Weights of a small transformer language model.
Size: MLP 448 SwiGLU, vocabulary 862, 4.81M parameters.
Architecture: rotary positions, no biases in attention or MLP, untied embeddings.
Training: a variant of Adam for these matrices, 157M tokens, 9571 steps.
Each number is 200 + 30 x the weight over its row's rms, rounded and kept within 0 to 999. Layers, rows and columns count from 0. The size before them is the row's rms in percent of the matrix's.

# layer 3 MLP down (transposed), 448x192, rms 0.103, rows 430-437, columns 128-191
101,222,204,198,245,183,233,169,213,242,236,190,171,229,182,185,229,211,153,245,233,192,188,201,205,213,205,227,183,258,191,205,251,207,185,210,157,173,235,246,188,245,178,220,170,170,166,156,237,167,162,155,190,155,208,180,152,192,220,191,146,189,258,181,179
101,178,256,174,213,220,226,202,193,195,212,213,216,206,251,219,252,217,221,171,186,211,199,250,183,200,190,185,131,202,195,206,180,275,160,186,191,225,222,246,191,154,246,202,204,238,172,200,231,199,234,188,197,235,166,164,222,266,245,222,168,168,202,218,184
099,182,192,208,222,191,209,146,229,230,179,219,180,236,169,198,194,224,236,190,217,205,191,128,206,200,234,230,181,237,176,168,175,205,232,178,178,185,207,172,206,256,196,228,197,200,127,158,160,241,169,218,192,179,164,212,209,132,149,225,227,192,217,209,187
097,219,183,202,222,178,218,175,214,207,230,199,211,223,236,283,219,219,187,173,208,266,251,248,213,170,179,205,179,231,228,200,181,225,156,244,204,173,200,223,201,205,224,211,198,208,206,274,239,227,272,170,199,195,237,188,177,171,153,202,199,200,127,225,201
105,184,187,193,226,235,208,214,178,200,203,240,142,229,173,138,223,200,158,238,192,246,212,191,208,186,187,181,182,217,206,217,188,193,235,186,199,182,216,217,215,205,146,176,198,226,170,213,215,247,194,211,184,206,263,114,157,199,166,185,175,200,181,206,234
098,227,222,222,179,215,201,208,189,185,162,188,166,198,194,256,217,197,159,204,161,183,172,178,210,148,248,223,207,228,163,246,228,206,218,257,240,187,188,199,245,167,229,184,250,228,254,191,203,156,185,184,250,215,236,230,191,167,208,211,237,230,204,185,256
106,196,151,185,229,171,187,217,264,192,216,226,232,230,211,213,193,221,147,159,224,243,182,193,248,219,242,195,141,252,153,230,207,218,197,170,207,219,186,192,184,230,202,196,182,250,204,239,194,229,203,222,215,212,130,183,136,229,224,161,189,159,173,204,163
098,230,240,241,218,240,219,227,218,219,204,194,232,181,175,205,159,190,199,258,181,162,189,217,180,195,191,214,171,169,215,231,221,175,160,216,219,195,173,185,186,205,221,239,209,226,193,157,253,196,218,236,212,185,161,163,195,202,156,204,227,144,192,193,223
# layer 3 MLP gate, 448x192, rms 0.115, rows 431-437, columns 128-191
101,181,179,207,202,171,170,185,182,192,209,204,165,222,167,219,212,196,235,191,194,187,183,162,109,167,229,161,186,186,171,181,189,246,248,186,154,201,162,204,212,186,250,239,223,229,250,203,212,259,180,190,142,150,99,193,206,224,192,248,178,198,212,230,197
097,164,232,229,205,231,194,214,146,239,229,201,173,181,223,174,255,203,156,213,194,182,276,229,175,187,217,209,195,247,200,201,201,162,196,183,213,183,161,174,235,173,261,133,241,256,185,191,210,220,191,193,203,214,222,196,269,205,218,204,218,220,204,161,235
093,176,213,167,172,212,153,213,198,259,177,205,183,252,187,174,192,184,180,193,232,232,201,262,185,192,168,183,185,251,191,222,194,242,225,210,198,225,241,161,164,245,247,202,129,179,179,243,205,163,210,209,210,227,182,224,225,202,185,218,172,250,155,161,200
108,165,193,168,204,193,179,202,162,241,147,184,205,240,236,183,202,197,187,156,180,156,195,189,202,175,203,185,219,199,211,190,201,241,176,158,206,163,195,242,202,157,228,213,232,217,222,234,227,241,208,192,225,219,194,208,217,153,236,191,180,248,236,209,243
096,159,172,185,204,220,110,235,156,251,154,171,219,210,214,172,188,228,176,173,245,169,216,205,188,203,188,208,178,221,195,193,203,220,201,263,196,198,183,203,201,192,220,156,184,183,209,197,222,244,206,198,233,209,219,214,207,157,173,186,192,160,188,155,196
114,245,236,204,188,196,160,291,175,183,200,210,175,225,157,195,145,129,224,200,224,219,245,224,199,174,189,168,170,235,200,192,207,203,163,180,235,195,178,221,182,218,224,178,194,214,213,199,213,211,207,207,187,255,224,209,174,203,162,209,213,220,199,256,217
097,236,240,171,229,150,209,172,221,211,219,196,197,138,187,173,192,155,188,173,217,255,228,203,161,188,253,188,198,241,255,175,233,221,221,199,228,189,161,179,216,176,194,246,217,217,205,249,231,176,172,157,202,251,189,202,170,220,197,220,222,237,208,217,228
# layer 3 MLP up, 448x192, rms 0.107, rows 431-437, columns 128-191
105,163,203,153,210,193,177,170,209,205,187,192,219,191,208,156,171,167,221,250,154,182,215,231,184,186,179,136,226,148,169,235,209,214,228,190,212,202,137,132,181,137,204,201,158,203,176,196,199,254,211,177,213,167,199,154,209,234,286,186,198,246,172,228,177
097,257,230,190,216,199,157,182,216,158,245,213,210,193,210,239,200,240,204,202,187,251,207,142,207,191,262,198,146,181,156,207,154,175,184,209,136,194,228,171,226,223,129,243,171,188,234,137,181,176,201,171,234,171,196,222,273,214,184,218,208,178,205,176,170
095,193,204,213,174,200,233,189,214,203,220,192,182,224,218,221,211,173,207,180,168,180,197,184,183,153,267,206,179,205,252,184,181,239,154,220,204,188,155,201,184,227,135,179,229,189,199,217,209,218,207,228,166,163,209,171,187,187,224,148,174,183,222,211,200
105,185,189,177,272,208,204,166,202,198,188,161,237,226,232,252,197,159,175,152,184,210,221,222,218,182,191,219,210,254,225,227,173,246,163,208,165,199,237,198,172,185,172,195,219,191,211,226,158,203,278,203,212,138,195,166,194,249,208,175,186,193,205,214,205
098,158,171,150,197,198,173,275,192,205,197,117,217,246,233,181,174,176,198,198,202,227,228,234,215,182,142,187,180,172,210,213,196,148,235,177,227,190,205,200,173,253,159,235,185,165,224,193,158,154,236,192,143,244,160,186,230,199,185,206,182,199,152,147,195
106,151,169,142,182,202,225,198,207,231,169,171,210,252,231,227,209,212,210,197,250,177,212,143,193,212,239,230,175,215,221,240,168,232,177,196,207,162,201,190,182,241,188,258,196,199,179,214,269,245,217,175,253,231,177,231,206,201,252,187,256,203,166,131,222
100,202,215,272,265,195,241,229,234,187,182,207,138,238,220,215,220,222,165,178,228,218,161,216,263,198,158,168,166,198,178,259,142,193,224,189,209,213,155,230,226,193,185,172,257,199,250,209,219,219,187,213,186,210,212,135,126,235,178,175,180,238,169,176,149